config = dict(
    n_layer=12,
    d_mlp=384,
    norm='rmsnorm',
    norm_place='out',
    rope_base=10000.0,
    rope_fraction=1.0,
    init='uniform',
    lr_head=0.019,
    decay_shape='sqrt',
    final_lr_fraction=0.05,
)
Each number is 50 + 15 x the weight over the matrix's rms, rounded and kept within 0 to 99. Layers, rows and columns count from 0.

# layer 5 MLP down, 192x384, rms 0.0812, rows 102-156, columns 256-383
46 36 56 73 52 63 32 56 37 46 61 55 53 75 43 33 20 85 53 26 18 31 41 57 41 94 49 73 51 39 53 73 30 52 52 44 56 49 80 76 44 49 65 35 53 28 41 64 35 46 65 35 33 64 37 22 57 67 50 43 34 64 40 72 72 51 32 37 53 29 45 63 69 29 50 64 51 36 34 39 49 47 34 49 56 61 49 56 47 84 60 31 44 68 53 58 65 49 41 35 57 74 61 44 18 79 42 50 53 35 25 40 65 64 12 28 44 44 90 44 41 47 51 18 31 46 32 45
53 58 50 80 61 56 58 67 73 58 73 51 60 74 42 24 37 43 53 54 42 66 67 46 51 81 40 36 42 69 31 52 44 60 60 71 49 62 52 51 68 56 46 63 35 52 55 47 46 73 53 72 58 69 43 36 47 35 48 71 46 60 47 53 46 40 14 69 61 60 39 70 21 53 38 68 53 54 25 52 45 63 32 37 60 53 46 31 48 61 37 42 68 25 34 59 33 38 55 48 30 63 36 17 66 55 29 44 37 56 67 17 49 33 36 63 48 60 77 63 64 49 44 59 55 32 20 33
73 45 58 75 35 52 33 59 48 41 65 39 36 48 40 28 37 40 60 39 27 55 51 42 57 59 47 57 53 82 56 66 47 62 52 24 31 49 33 32 69 72 54 47 58 63 46 35 45 43 37 67 59 53 73 41 50 62 47 51 55 53 49 21 70 34 42 56 46 47 30 33 63 37 21 38 62 58 67 18 54 47 56 58 53 76 55 35 74 34 61 51 60 16 31 67 55 50 43 56 85 59 51 30 61 37 34 62 42 69 37 32 57 46 62 57 31 37 62 70 54 61 56 71 24 54 53 40
54 59 46 81 59 43 49 63 59 41 54 57 47 30 39 36 64 68 55 28 33 64 61 70 58 55 43 67 58 37 41 43 33 44 41 60 40 42 39 45 59 20 52 76 58 24 52 48 29 36 35 63 50 56 51 31 79 74 42 78 43 39 65 40 37 73 46 56 61 73 71 44 15 48 71 55 63 64 37 62 34 75 38 52 45 41 68 75 36 77 73 48 45 79 18 50 57 52 57 35 66 36 52 22 46 48 31 62 25 86 13 25 55 71 41 38 35 57 56 46 47 49 38 44 48 83 36 37
55 62 14 46 56 70 72 58 39 34 52 39 27 54 64 53 52 45 51 44 71 68 60 47 38 82 28 53 30 47 38 52 60 43 77 46 71 58 46 70 46 35 33 39 48 44 65 66 45 62 35 50 54 56 64 56 52 49 43 15 31 52 67 56 33 51 23 25 54 34 43 45 11 58 21 58 31 39 54 53 50 53 34 64 63 46 46 59 37 51 51 56 56 47 54 65 54 36 54 49 38 33 68 44 40 66 59 53 64 41 44 44 50 93 51 29 38 51 67 32 65 66 51 44 36 80 61 62
01 72 62 41 51 60 50 46 38 43 22 62 58 39 85 82 71 84 47 77 67 42 14 84 31 54 46 59 23 24 46 56 76 70 47 57 47 09 43 67 60 49 71 67 67 75 65 30 65 62 22 43 48 48 59 55 54 47 35 41 39 42 49 46 54 55 59 44 38 30 63 48 68 69 48 43 61 53 59 45 74 21 31 39 56 58 44 67 37 64 35 65 47 36 74 40 93 78 65 29 33 52 46 32 50 68 36 73 66 26 37 62 44 25 44 48 59 53 65 27 65 75 43 48 83 45 44 45
68 55 57 57 91 57 23 54 58 36 61 65 55 76 23 42 46 68 51 30 42 26 47 85 63 26 65 51 55 37 54 66 42 57 25 51 46 49 38 54 42 68 52 12 53 59 65 34 43 37 47 44 37 47 35 38 54 66 56 51 59 78 42 44 33 41 62 49 56 64 41 51 94 39 19 80 38 73 38 55 63 42 08 29 81 53 54 52 79 69 48 31 78 77 57 58 55 84 35 44 88 53 32 84 50 49 57 55 56 29 68 58 57 45 49 67 41 27 56 55 70 55 68 64 48 46 58 55
51 56 50 81 38 52 38 35 55 34 73 59 41 54 53 48 48 24 62 27 56 90 63 55 72 33 48 47 54 79 34 27 63 69 39 45 37 54 45 64 65 32 47 69 67 27 25 34 55 74 32 41 64 61 69 53 29 31 60 41 38 70 46 52 52 42 43 37 61 53 57 59 43 60 29 44 84 59 55 48 24 46 47 45 33 52 54 53 42 69 35 73 40 28 71 45 44 45 33 53 59 29 76 42 72 63 37 32 42 58 66 69 71 46 55 67 37 30 61 47 52 33 50 32 39 33 43 79
56 38 61 33 44 65 67 14 51 44 52 48 57 46 63 45 43 18 62 55 49 17 41 20 54 45 33 56 73 56 41 45 47 48 36 51 45 57 44 69 66 53 44 39 44 45 49 30 29 37 51 30 88 68 62 50 53 30 50 49 42 37 39 46 55 41 30 31 24 51 41 58 52 49 43 30 63 56 67 41 52 40 49 69 26 39 55 45 51 64 68 31 55 53 59 72 49 68 32 35 54 65 44 46 62 43 75 47 43 65 69 27 27 64 51 49 52 53 46 34 56 38 58 37 47 49 30 43
57 50 50 41 57 45 84 50 39 51 44 42 44 57 53 37 27 64 52 58 44 53 65 29 65 44 59 46 66 43 47 65 63 20 55 33 46 52 46 69 56 43 46 47 61 33 31 46 44 42 65 49 23 56 52 49 62 46 49 48 57 55 50 47 51 42 49 26 55 46 58 64 58 60 51 35 50 57 34 73 64 51 46 41 39 40 25 94 54 38 49 32 35 41 39 39 60 55 28 31 64 28 44 50 40 70 67 02 54 47 48 50 50 60 73 57 73 44 40 29 55 54 42 43 58 45 46 38
39 48 59 34 61 41 43 33 39 65 47 54 73 47 51 17 74 54 36 43 51 52 68 49 32 43 58 40 53 61 55 53 78 06 55 20 53 23 76 21 34 29 22 44 62 61 54 39 59 39 32 44 70 30 65 00 61 51 32 38 45 62 47 61 35 36 45 90 49 42 87 53 35 53 59 31 55 29 60 46 41 68 45 30 54 45 69 36 56 53 42 46 39 46 18 39 56 33 41 56 58 47 48 47 10 43 47 68 33 46 46 45 42 36 18 34 80 73 49 63 68 42 48 72 59 43 40 51
33 43 60 29 57 46 31 40 45 46 13 58 56 48 48 59 55 52 53 69 65 63 53 65 52 47 61 55 54 36 47 74 51 51 41 67 47 32 31 59 50 51 57 59 49 53 46 58 61 32 43 27 14 58 49 27 67 37 46 60 22 50 52 51 51 46 49 67 39 48 70 65 66 61 20 46 48 32 44 53 43 70 58 52 26 28 53 66 44 69 43 59 44 74 32 54 61 72 45 62 51 62 47 66 31 55 45 58 52 53 43 43 53 42 69 54 69 67 37 49 35 45 45 24 64 34 64 48
51 36 68 53 71 23 48 39 50 86 54 34 44 45 41 40 32 35 20 45 42 51 55 30 80 52 34 67 54 37 59 52 46 50 50 56 70 57 56 55 63 45 51 48 60 50 46 51 59 42 42 53 54 32 30 29 37 52 21 53 28 42 46 32 47 34 31 37 50 43 52 34 34 65 68 13 63 63 42 64 15 61 78 32 67 65 22 53 34 57 56 49 33 56 11 42 65 63 39 55 48 38 54 43 60 18 44 48 27 44 18 42 29 21 28 50 44 68 39 60 78 55 63 35 35 51 54 31
50 47 49 49 34 51 77 50 33 55 18 46 57 38 51 43 45 46 61 44 34 47 51 55 68 68 62 45 37 57 60 51 62 47 55 43 55 34 46 69 63 34 42 63 23 71 53 50 48 66 22 51 42 69 67 53 72 65 62 61 42 32 62 41 25 64 53 49 65 46 36 32 46 75 43 57 66 57 64 60 40 62 46 46 32 27 46 56 49 39 40 61 39 75 44 43 57 62 61 65 33 57 67 66 63 56 40 49 38 41 55 43 34 55 51 37 58 38 67 57 56 62 47 61 72 55 47 87
62 40 41 40 56 53 20 46 57 54 67 49 57 17 29 50 51 38 49 36 72 58 74 23 59 47 56 51 78 38 45 43 37 21 42 51 57 54 53 51 52 70 31 54 29 33 49 27 71 24 61 48 35 43 53 43 51 62 47 32 60 59 64 55 28 51 56 35 25 55 43 28 45 50 39 49 69 55 19 54 43 51 38 61 25 13 44 66 52 30 11 40 49 50 40 50 43 49 46 32 32 36 32 42 69 38 57 57 42 68 74 26 45 38 59 50 30 65 65 64 46 38 52 60 46 65 33 74
58 22 47 48 26 47 40 54 72 45 70 46 47 64 44 81 48 51 47 41 49 18 51 45 24 39 34 58 60 07 42 33 28 53 38 42 37 54 60 38 40 35 92 50 33 14 55 44 66 54 32 75 27 56 28 36 32 56 35 60 71 40 72 51 60 34 48 59 54 65 57 31 64 43 25 39 39 34 31 59 33 34 60 39 59 46 67 55 72 44 43 64 47 16 70 20 33 60 18 32 33 58 57 70 54 56 64 21 18 43 40 65 51 60 56 46 50 25 65 56 52 55 53 37 59 59 30 40
42 68 28 54 44 28 57 56 51 27 50 59 58 62 56 41 40 25 65 46 38 55 42 48 46 48 28 49 28 60 53 40 51 40 34 34 71 57 56 36 57 44 71 61 42 39 54 40 55 67 47 30 19 46 52 33 70 41 57 55 60 43 64 57 72 52 35 71 41 38 27 62 60 43 27 42 44 83 60 23 58 30 59 47 14 68 53 61 59 46 13 59 70 64 55 54 65 69 68 44 53 68 46 54 72 41 34 61 56 54 47 78 44 24 73 64 59 20 80 47 30 53 51 54 71 44 52 46
75 56 52 51 39 67 52 39 65 47 72 52 74 42 31 60 39 32 53 38 55 63 65 80 49 42 51 15 66 63 41 52 60 41 63 47 38 71 33 68 48 53 55 36 55 26 39 75 62 73 36 50 64 44 44 42 43 63 63 49 38 36 31 54 44 38 40 48 18 38 45 53 54 38 81 63 15 77 59 62 48 62 59 89 06 35 56 67 39 43 67 58 62 38 19 44 50 36 53 53 51 44 61 47 66 11 54 45 51 56 79 36 71 56 24 54 62 44 62 57 70 67 50 98 40 56 30 35
57 46 62 31 47 65 57 58 50 59 93 62 38 46 64 37 36 20 39 55 47 50 50 67 18 97 53 82 43 22 33 57 73 64 32 57 41 76 26 40 53 55 61 32 37 84 42 69 36 58 50 46 57 48 42 58 48 59 26 26 55 31 46 40 41 48 36 63 54 60 34 49 39 41 46 37 56 52 47 36 64 62 57 26 43 51 52 37 38 48 45 28 43 55 53 37 40 57 52 53 52 50 96 53 56 45 20 69 31 44 28 34 57 40 58 48 75 67 62 61 61 50 68 74 62 58 37 43
49 38 28 52 47 29 40 28 52 49 37 49 53 65 53 30 44 59 60 38 55 29 30 48 72 48 78 73 67 56 58 41 75 64 74 46 52 29 35 65 66 61 51 69 29 16 33 53 69 51 52 61 64 43 82 37 60 69 63 48 61 51 46 46 35 72 51 27 54 37 65 58 55 48 65 61 74 43 24 57 49 29 41 35 43 52 44 61 66 56 32 64 69 73 52 60 63 55 40 38 33 81 29 83 66 55 48 30 77 57 22 48 62 52 87 59 31 16 28 66 51 51 53 32 52 49 59 76
51 51 56 40 35 50 56 38 43 30 38 58 70 42 63 73 56 52 55 56 34 44 40 40 58 48 40 32 49 55 75 73 49 41 35 57 42 31 65 57 28 29 70 43 57 48 60 45 55 30 61 20 41 37 41 44 61 33 45 45 54 57 26 44 40 38 72 24 64 53 71 56 83 61 24 66 39 26 62 44 67 36 35 67 37 47 13 45 57 33 25 16 29 60 35 41 34 50 42 54 63 56 49 52 69 40 58 50 57 43 45 57 58 61 31 55 54 58 24 36 40 44 59 42 70 55 60 48
55 60 70 78 35 48 47 65 54 41 34 46 53 50 43 61 34 31 60 73 48 50 57 65 55 30 66 51 62 44 40 58 76 49 38 51 48 35 51 51 52 28 42 16 63 82 60 36 61 51 64 38 51 73 50 57 39 53 62 44 62 43 39 40 34 32 63 54 30 76 49 32 45 62 54 35 39 39 59 48 56 36 58 71 42 49 50 64 68 56 66 41 90 51 65 50 52 52 47 45 44 59 07 77 30 39 61 66 76 29 72 79 69 61 60 41 24 43 68 56 42 35 57 67 55 27 71 52
46 75 39 66 55 61 30 45 54 56 31 39 56 65 50 51 50 42 30 40 28 56 43 56 56 00 63 72 39 15 55 60 43 72 26 52 62 45 57 57 59 35 33 46 59 68 22 24 25 56 48 65 50 41 46 55 56 64 33 42 58 36 64 37 44 52 32 61 80 75 75 39 63 63 55 41 28 60 71 44 52 38 77 49 40 70 44 41 44 53 44 34 87 35 43 49 52 64 54 41 23 59 30 55 66 45 22 47 57 52 34 33 59 36 51 57 62 54 49 56 56 45 51 33 23 64 50 36
54 35 41 42 61 66 63 59 53 58 50 47 39 58 47 27 35 41 69 65 61 29 51 30 75 63 37 59 94 57 49 29 73 28 67 47 65 58 51 25 50 40 70 40 30 52 47 63 70 16 39 51 66 71 62 62 58 62 50 48 48 45 68 44 73 40 45 38 53 66 35 55 29 36 51 41 41 26 27 28 29 33 63 63 36 25 49 47 57 42 65 63 47 62 48 65 38 47 39 68 56 48 52 34 42 52 72 33 55 58 59 54 58 20 70 36 30 47 33 35 75 68 45 39 38 32 48 73
70 49 44 55 93 46 67 49 40 38 61 46 70 59 29 56 55 43 57 60 58 48 64 38 65 67 78 45 42 42 58 54 72 49 53 45 42 48 41 73 75 61 33 64 57 69 54 69 69 55 57 52 24 69 31 55 67 54 39 64 50 55 31 53 49 38 66 56 39 47 60 46 61 38 30 43 60 55 58 61 31 42 69 61 46 43 68 59 45 57 53 40 64 40 46 51 59 44 55 24 21 55 68 70 56 58 66 55 84 47 55 43 77 53 44 68 48 65 48 64 37 38 52 74 28 42 44 51
31 63 50 31 50 48 11 44 50 50 51 54 53 56 67 35 56 57 55 61 47 44 59 29 57 52 42 44 52 36 49 47 47 76 53 42 53 67 50 42 43 37 28 39 58 67 40 49 52 60 53 48 63 28 60 38 31 48 68 54 62 07 50 61 16 51 53 47 33 66 43 31 70 80 71 55 50 76 27 85 49 72 63 71 41 61 56 46 25 68 20 49 61 45 28 02 26 38 79 35 51 43 57 39 53 50 46 54 54 55 55 48 75 55 63 70 47 61 03 23 31 65 26 30 52 30 70 26
30 38 57 18 54 58 40 46 62 53 17 65 58 52 69 29 60 59 75 34 37 46 61 51 28 50 35 57 43 42 61 23 66 47 60 55 50 14 31 53 54 59 58 36 61 22 68 40 69 28 37 79 39 34 17 59 47 41 28 50 52 60 48 64 57 47 41 47 46 52 49 74 70 39 36 38 50 71 47 16 54 54 48 52 48 60 41 60 59 61 43 75 45 70 54 78 76 59 41 92 41 60 59 39 52 52 22 61 37 71 44 70 28 52 41 38 66 46 51 40 78 35 39 46 48 59 61 17
30 70 51 45 55 78 42 43 18 23 46 65 42 30 53 65 41 53 63 60 87 62 35 24 57 28 33 58 46 52 57 52 50 53 43 39 56 55 68 49 84 35 05 39 75 57 41 55 59 34 08 49 39 41 39 54 64 64 54 49 58 44 57 39 49 45 20 55 40 58 35 37 28 56 50 52 21 56 23 60 51 58 51 46 30 50 41 52 56 40 51 34 54 39 77 39 37 32 59 83 56 40 76 40 55 53 52 30 62 59 61 54 43 51 52 47 63 33 42 44 49 54 25 60 53 34 32 36
41 51 44 22 34 52 32 64 43 25 67 36 30 46 52 77 65 34 51 42 37 63 57 54 66 54 60 52 51 62 42 71 57 55 59 40 45 48 44 63 34 50 51 54 47 48 33 19 59 66 54 39 62 55 65 32 44 53 60 40 74 33 24 46 45 42 15 28 74 39 62 60 42 63 58 34 52 59 50 72 40 55 83 47 59 58 47 17 67 54 51 76 55 50 51 55 60 50 60 64 69 57 55 42 56 45 21 62 58 50 61 59 54 58 80 16 67 42 58 48 58 40 51 49 37 57 61 49
47 27 36 41 59 56 44 50 57 45 40 31 40 46 53 70 52 61 71 52 33 32 53 59 46 58 66 37 45 39 37 60 52 43 74 54 42 80 60 34 37 44 82 19 51 74 61 40 44 66 41 42 53 57 66 28 12 61 53 63 34 41 40 61 51 46 39 61 30 42 33 46 31 55 43 51 66 31 68 58 28 49 16 39 32 32 44 58 42 73 62 60 44 63 34 47 44 57 44 59 42 34 73 42 69 59 60 45 34 77 37 50 54 60 30 38 43 66 38 60 48 82 75 55 48 37 57 63
54 52 44 29 40 30 36 72 35 35 72 52 21 37 61 76 34 26 47 51 28 12 49 40 41 39 52 72 88 44 36 30 60 56 56 31 43 72 67 53 36 47 52 70 33 38 45 48 64 31 59 45 54 61 67 69 57 40 75 44 56 20 51 27 48 56 75 62 61 47 12 45 41 20 59 59 80 33 57 43 57 52 82 64 40 68 22 76 51 12 43 36 40 32 44 31 31 25 45 57 43 67 32 61 67 22 34 37 26 51 44 88 14 51 91 69 48 34 39 58 41 35 40 54 42 60 46 72
46 64 45 67 60 43 48 44 46 52 41 66 50 44 65 62 58 56 51 22 52 55 61 58 62 79 29 36 49 44 51 42 59 66 50 24 68 68 54 71 44 47 34 33 67 57 71 50 57 58 56 50 34 46 65 23 34 49 81 48 34 55 55 51 55 24 54 38 55 59 75 45 44 57 39 44 70 47 69 63 60 18 10 47 41 43 53 47 64 33 36 57 58 58 32 60 37 63 38 36 35 67 35 60 50 43 25 46 46 58 54 26 82 48 44 54 26 64 35 49 41 51 47 54 54 51 49 79
43 48 29 54 40 39 54 31 36 66 46 55 54 35 65 41 26 51 66 39 37 30 35 32 62 21 40 47 23 44 36 46 65 47 43 42 53 27 35 45 78 40 72 54 62 63 13 47 50 46 58 52 75 39 60 55 42 47 21 27 53 22 46 24 57 69 64 22 32 93 71 67 63 78 59 64 30 64 52 57 57 15 52 53 44 48 56 72 54 37 50 60 42 48 63 40 47 51 78 64 45 50 37 49 79 33 62 33 53 71 65 63 35 58 53 44 25 61 70 51 69 70 48 53 56 38 66 50
53 34 41 35 58 42 68 35 33 43 74 58 70 48 47 54 39 57 54 47 50 68 43 36 59 50 56 60 82 12 63 74 37 79 62 30 62 41 32 67 42 76 33 32 35 29 39 38 63 33 35 70 49 72 47 42 17 52 46 46 58 51 08 39 65 32 23 33 69 75 40 29 83 49 50 29 27 33 73 17 40 36 47 48 33 38 71 47 63 61 65 26 64 29 28 70 25 30 50 62 55 47 48 46 45 44 47 47 59 78 31 62 37 38 39 60 34 54 62 54 72 44 52 39 76 81 54 63
51 49 41 82 33 52 38 41 35 70 55 50 38 42 61 71 45 47 67 25 55 74 51 74 61 28 29 51 45 62 52 69 55 60 44 76 26 62 42 45 45 48 69 43 64 48 29 29 58 57 79 36 46 43 24 84 55 41 62 72 34 53 48 35 42 60 33 26 52 75 41 38 58 64 48 52 44 73 58 96 69 27 48 50 44 28 61 36 49 31 41 54 34 44 48 33 70 43 53 72 33 40 36 67 49 42 48 43 41 64 64 77 73 50 18 58 59 57 32 53 53 53 51 43 65 33 44 61
45 46 54 33 47 31 68 53 57 24 64 74 53 46 61 38 63 72 66 47 30 52 47 45 48 83 63 47 44 66 68 40 76 48 54 36 47 48 65 48 22 21 62 75 76 38 27 58 64 69 22 42 44 40 61 41 54 38 62 44 35 59 83 63 79 49 39 59 35 21 56 56 56 76 57 25 62 33 71 34 72 66 65 46 34 51 38 52 59 64 34 27 35 40 58 44 39 25 41 58 35 69 66 15 49 62 27 54 41 74 32 68 66 79 61 48 66 46 66 45 45 43 53 73 35 50 51 54
51 61 40 49 68 31 71 41 47 53 39 68 46 66 49 41 74 47 57 25 65 62 37 57 50 84 66 78 66 32 48 61 33 62 86 55 75 30 53 41 68 43 23 39 35 45 63 49 67 41 37 57 40 40 58 57 84 76 52 31 56 38 15 38 35 38 50 52 57 69 44 41 58 56 22 33 52 47 41 33 32 51 39 38 60 70 35 72 47 66 41 53 07 57 53 52 64 55 45 54 61 56 69 37 16 33 45 45 58 50 51 76 76 62 21 42 67 19 74 48 58 57 70 37 70 54 59 75
64 35 48 51 50 54 43 40 65 31 45 37 41 68 48 29 80 35 58 33 69 29 56 69 43 67 25 68 72 52 45 28 31 04 57 68 50 49 52 27 35 18 51 59 35 37 55 62 56 47 32 76 35 58 56 51 53 60 56 45 35 26 56 64 29 46 80 42 53 49 50 61 71 64 46 35 27 52 31 50 37 58 21 81 40 58 51 49 75 82 32 41 72 55 27 36 57 46 35 51 51 56 69 39 28 68 43 65 74 57 52 33 70 28 54 76 73 45 53 46 30 55 79 80 57 21 61 51
48 57 36 37 61 46 51 69 35 86 21 40 29 49 77 66 31 66 42 75 30 39 37 49 61 46 76 27 72 60 42 09 18 06 50 43 51 46 63 55 34 36 68 46 33 68 70 48 89 65 60 64 62 58 50 48 43 64 35 50 48 53 31 61 57 61 51 54 28 49 69 23 32 31 70 56 43 51 67 60 76 34 58 56 52 48 57 77 27 48 55 49 35 44 45 28 70 41 58 34 46 46 51 35 63 56 47 42 47 12 53 67 28 46 49 47 68 40 48 58 57 56 46 67 68 60 49 58
50 55 45 73 56 31 55 38 36 35 52 42 40 60 57 56 07 52 39 19 54 53 50 52 68 48 42 59 47 32 58 35 42 46 42 55 62 49 75 40 57 38 34 70 45 65 48 28 36 80 47 58 54 50 76 65 45 51 74 35 40 69 41 48 51 63 64 54 43 60 69 41 19 45 59 46 50 57 54 44 46 59 47 28 59 25 36 47 55 50 54 66 70 28 46 46 42 57 59 43 11 63 54 27 25 74 43 54 35 32 39 57 23 55 37 42 48 33 85 67 41 46 73 51 38 48 54 58
26 37 57 79 44 54 38 29 63 61 73 53 56 35 59 45 42 69 44 61 39 38 53 39 44 68 45 42 63 45 46 31 41 43 43 50 31 40 65 60 59 42 45 60 83 62 57 19 43 62 35 29 59 38 31 53 48 33 48 49 39 52 50 77 41 68 77 92 74 53 78 58 60 25 30 61 59 38 71 54 39 73 36 36 61 49 61 86 31 51 52 44 32 47 44 13 16 66 67 29 19 47 77 33 52 46 43 63 44 64 51 57 61 61 25 76 42 83 71 36 30 62 31 67 70 40 88 78
47 52 61 61 48 38 76 78 68 49 35 54 26 36 44 55 25 40 26 52 51 61 62 66 81 52 32 33 36 59 46 37 19 78 52 53 55 51 34 62 16 44 49 76 33 43 26 46 36 75 72 46 36 36 52 61 59 62 53 84 57 39 44 46 56 75 60 43 52 62 56 70 52 65 65 47 40 65 60 57 72 27 78 48 44 62 63 68 34 47 39 69 72 55 78 38 63 60 43 49 18 36 61 41 69 60 50 28 21 32 39 55 52 69 43 58 57 57 50 59 52 56 56 51 46 36 61 34
44 59 46 68 38 42 49 51 63 35 47 29 41 35 61 45 51 64 47 41 51 51 72 54 47 47 57 64 85 57 69 57 30 42 72 53 21 47 54 55 48 45 31 59 55 65 39 45 39 62 29 51 76 35 46 62 59 55 28 42 43 25 49 28 68 68 46 50 64 40 50 46 30 28 51 35 30 56 59 57 48 40 67 55 47 58 54 40 53 45 60 37 57 46 51 49 45 21 59 78 52 38 45 54 71 44 27 37 53 53 26 50 46 07 50 49 48 49 80 75 52 67 56 63 45 40 53 59
72 46 52 56 73 44 68 85 77 26 77 56 37 57 31 50 48 48 55 23 55 76 76 62 29 37 70 35 45 66 34 58 58 60 60 08 48 72 44 07 19 42 80 67 39 84 37 56 40 78 37 90 65 68 63 57 44 80 47 19 45 57 43 69 93 18 49 53 87 14 27 56 16 08 50 40 44 61 61 00 14 76 52 73 67 77 57 52 39 44 74 52 48 43 37 87 39 57 19 58 85 73 51 42 34 63 48 74 55 38 21 61 65 46 57 42 57 67 75 90 30 92 73 62 43 49 29 38
34 56 45 58 38 60 42 58 47 71 48 36 38 34 60 42 46 47 13 36 43 38 40 45 22 49 47 53 62 61 56 49 48 34 26 30 31 46 55 52 34 30 98 65 69 36 46 61 29 56 57 64 38 42 41 37 67 53 53 21 28 40 56 65 38 57 64 25 48 51 87 66 53 80 80 51 64 46 32 62 58 48 67 67 45 50 21 51 50 81 13 73 90 51 34 44 47 41 71 66 52 42 30 44 85 32 54 32 64 24 56 44 34 49 46 43 55 25 39 48 60 63 43 30 71 52 36 82
53 39 64 51 24 53 10 49 48 64 40 49 38 63 40 52 78 60 77 61 25 35 49 66 59 49 78 43 40 58 62 31 37 52 61 43 52 73 56 70 46 44 77 52 41 44 37 65 36 78 52 68 54 59 45 47 53 49 96 35 68 77 46 61 29 54 41 55 60 51 30 70 50 71 48 72 48 60 38 58 59 51 52 63 75 51 45 36 48 26 81 30 77 31 39 36 54 48 49 54 59 56 37 57 57 55 55 45 31 31 58 57 43 35 41 30 76 42 46 48 46 49 52 53 47 04 54 55
62 80 47 52 60 62 57 26 56 50 43 68 58 18 43 44 50 45 61 77 43 24 48 40 54 41 45 63 79 37 35 58 41 50 45 36 39 52 33 57 26 55 41 24 54 44 42 27 59 28 33 60 40 64 58 38 49 70 46 45 45 79 47 50 50 56 54 33 53 59 63 21 50 82 42 64 58 24 69 66 40 80 65 39 51 22 67 64 87 44 84 49 35 31 51 40 27 50 22 50 47 46 90 30 30 55 54 46 63 38 27 36 56 39 40 42 49 39 60 61 50 64 57 52 30 55 61 36
54 56 42 63 49 32 21 35 57 47 25 62 26 11 56 50 56 54 54 30 16 42 53 43 70 58 49 63 40 66 31 37 67 58 62 52 54 51 42 58 90 59 47 50 65 90 28 49 30 57 55 31 81 54 51 56 38 57 56 62 54 68 72 40 41 77 64 50 47 56 38 39 39 45 47 44 46 66 35 54 54 47 57 41 53 48 46 39 36 64 32 80 59 42 59 42 80 26 55 91 65 59 43 46 72 36 47 55 11 70 43 76 55 33 41 75 43 43 73 63 41 52 46 42 47 39 35 64
45 45 50 67 53 67 57 30 38 35 28 45 39 56 48 46 47 44 56 66 26 32 49 17 57 48 34 27 76 51 55 41 30 38 42 32 48 60 75 45 59 50 63 40 62 52 47 34 30 39 44 41 58 65 40 69 57 36 47 46 41 56 59 50 59 61 49 46 69 39 51 47 53 19 47 50 61 43 33 10 52 66 47 47 29 47 62 35 37 09 72 50 66 23 31 31 44 37 50 54 47 53 37 48 39 74 35 23 52 42 42 58 20 78 58 66 46 58 33 60 58 68 65 24 56 46 44 36
52 44 30 48 40 25 67 41 50 36 46 53 59 48 33 62 55 18 55 34 41 74 51 60 33 38 50 39 53 51 45 42 59 61 75 49 58 50 38 54 46 33 47 34 57 73 41 62 80 52 66 42 46 39 69 40 41 61 50 59 55 61 23 48 62 36 64 41 39 37 36 36 30 64 48 49 59 77 47 51 52 49 43 28 59 63 39 42 70 58 71 36 36 38 30 40 58 42 35 38 44 59 44 69 56 29 36 59 32 24 27 65 53 38 49 33 66 37 38 58 28 78 52 41 46 63 57 61
69 36 38 42 53 57 44 30 43 51 59 49 35 45 37 96 44 68 41 61 30 60 41 27 80 42 44 56 42 30 52 65 55 39 73 54 57 56 61 43 54 59 73 23 30 65 56 49 58 62 40 56 64 47 52 26 54 64 53 69 60 60 48 30 56 53 36 44 77 34 50 42 55 64 34 51 46 52 75 76 89 33 36 67 33 29 40 57 54 11 32 71 50 65 57 65 15 52 30 49 56 44 50 70 47 35 64 56 46 76 41 33 47 34 56 44 88 31 61 34 58 92 53 51 37 63 35 70
60 25 16 86 43 64 48 28 65 38 57 58 68 46 39 40 54 57 43 33 27 19 47 53 59 41 68 70 56 19 38 50 65 61 32 63 31 65 58 43 63 47 27 70 54 50 34 37 50 47 36 55 23 67 55 43 36 39 65 79 70 25 33 14 16 45 53 32 62 34 73 38 48 47 52 46 67 69 48 51 36 65 69 44 81 33 65 59 62 62 60 18 60 51 15 36 55 41 58 26 59 78 27 64 48 29 45 51 71 60 26 37 48 51 52 42 90 47 52 36 53 35 53 58 46 65 59 68
31 49 60 47 26 51 61 37 56 34 63 53 61 70 58 70 54 47 65 29 25 26 44 37 50 77 40 62 60 24 48 74 30 55 46 58 31 48 57 42 63 46 74 52 56 37 50 69 32 47 32 52 61 64 67 45 48 60 40 64 55 30 33 56 36 52 74 33 65 65 68 49 43 37 24 56 68 29 34 63 50 56 36 75 31 53 69 15 43 18 35 55 69 54 57 42 63 38 67 55 50 49 41 44 36 52 64 63 43 35 35 41 60 36 27 63 37 58 43 38 72 24 56 43 41 31 67 45
53 23 55 41 01 64 35 18 15 62 51 52 37 41 22 86 36 35 57 73 50 59 35 68 55 52 56 52 64 58 43 37 44 32 43 68 72 16 86 54 63 58 53 51 56 57 15 63 73 68 34 48 46 52 81 61 43 55 58 43 36 56 69 49 59 71 36 36 46 30 58 56 39 67 68 59 55 53 69 82 65 50 44 42 18 34 54 38 39 72 60 38 44 53 51 46 43 28 41 63 47 65 75 83 39 67 47 37 54 71 66 71 71 66 56 35 81 83 82 52 63 53 56 94 47 66 42 71
67 65 63 42 81 62 37 66 45 63 54 61 36 32 47 61 35 75 51 21 56 76 79 69 58 38 84 40 86 35 68 35 46 47 67 55 39 56 39 28 49 60 29 45 65 61 47 63 71 50 41 65 40 63 45 54 68 64 44 61 59 45 64 59 68 57 39 54 28 54 44 30 26 40 50 30 57 60 37 69 75 47 73 65 61 42 64 32 51 18 57 51 33 73 41 62 57 15 73 49 46 32 36 54 57 38 55 46 70 56 66 50 76 56 69 54 41 32 44 68 40 73 58 66 53 57 41 08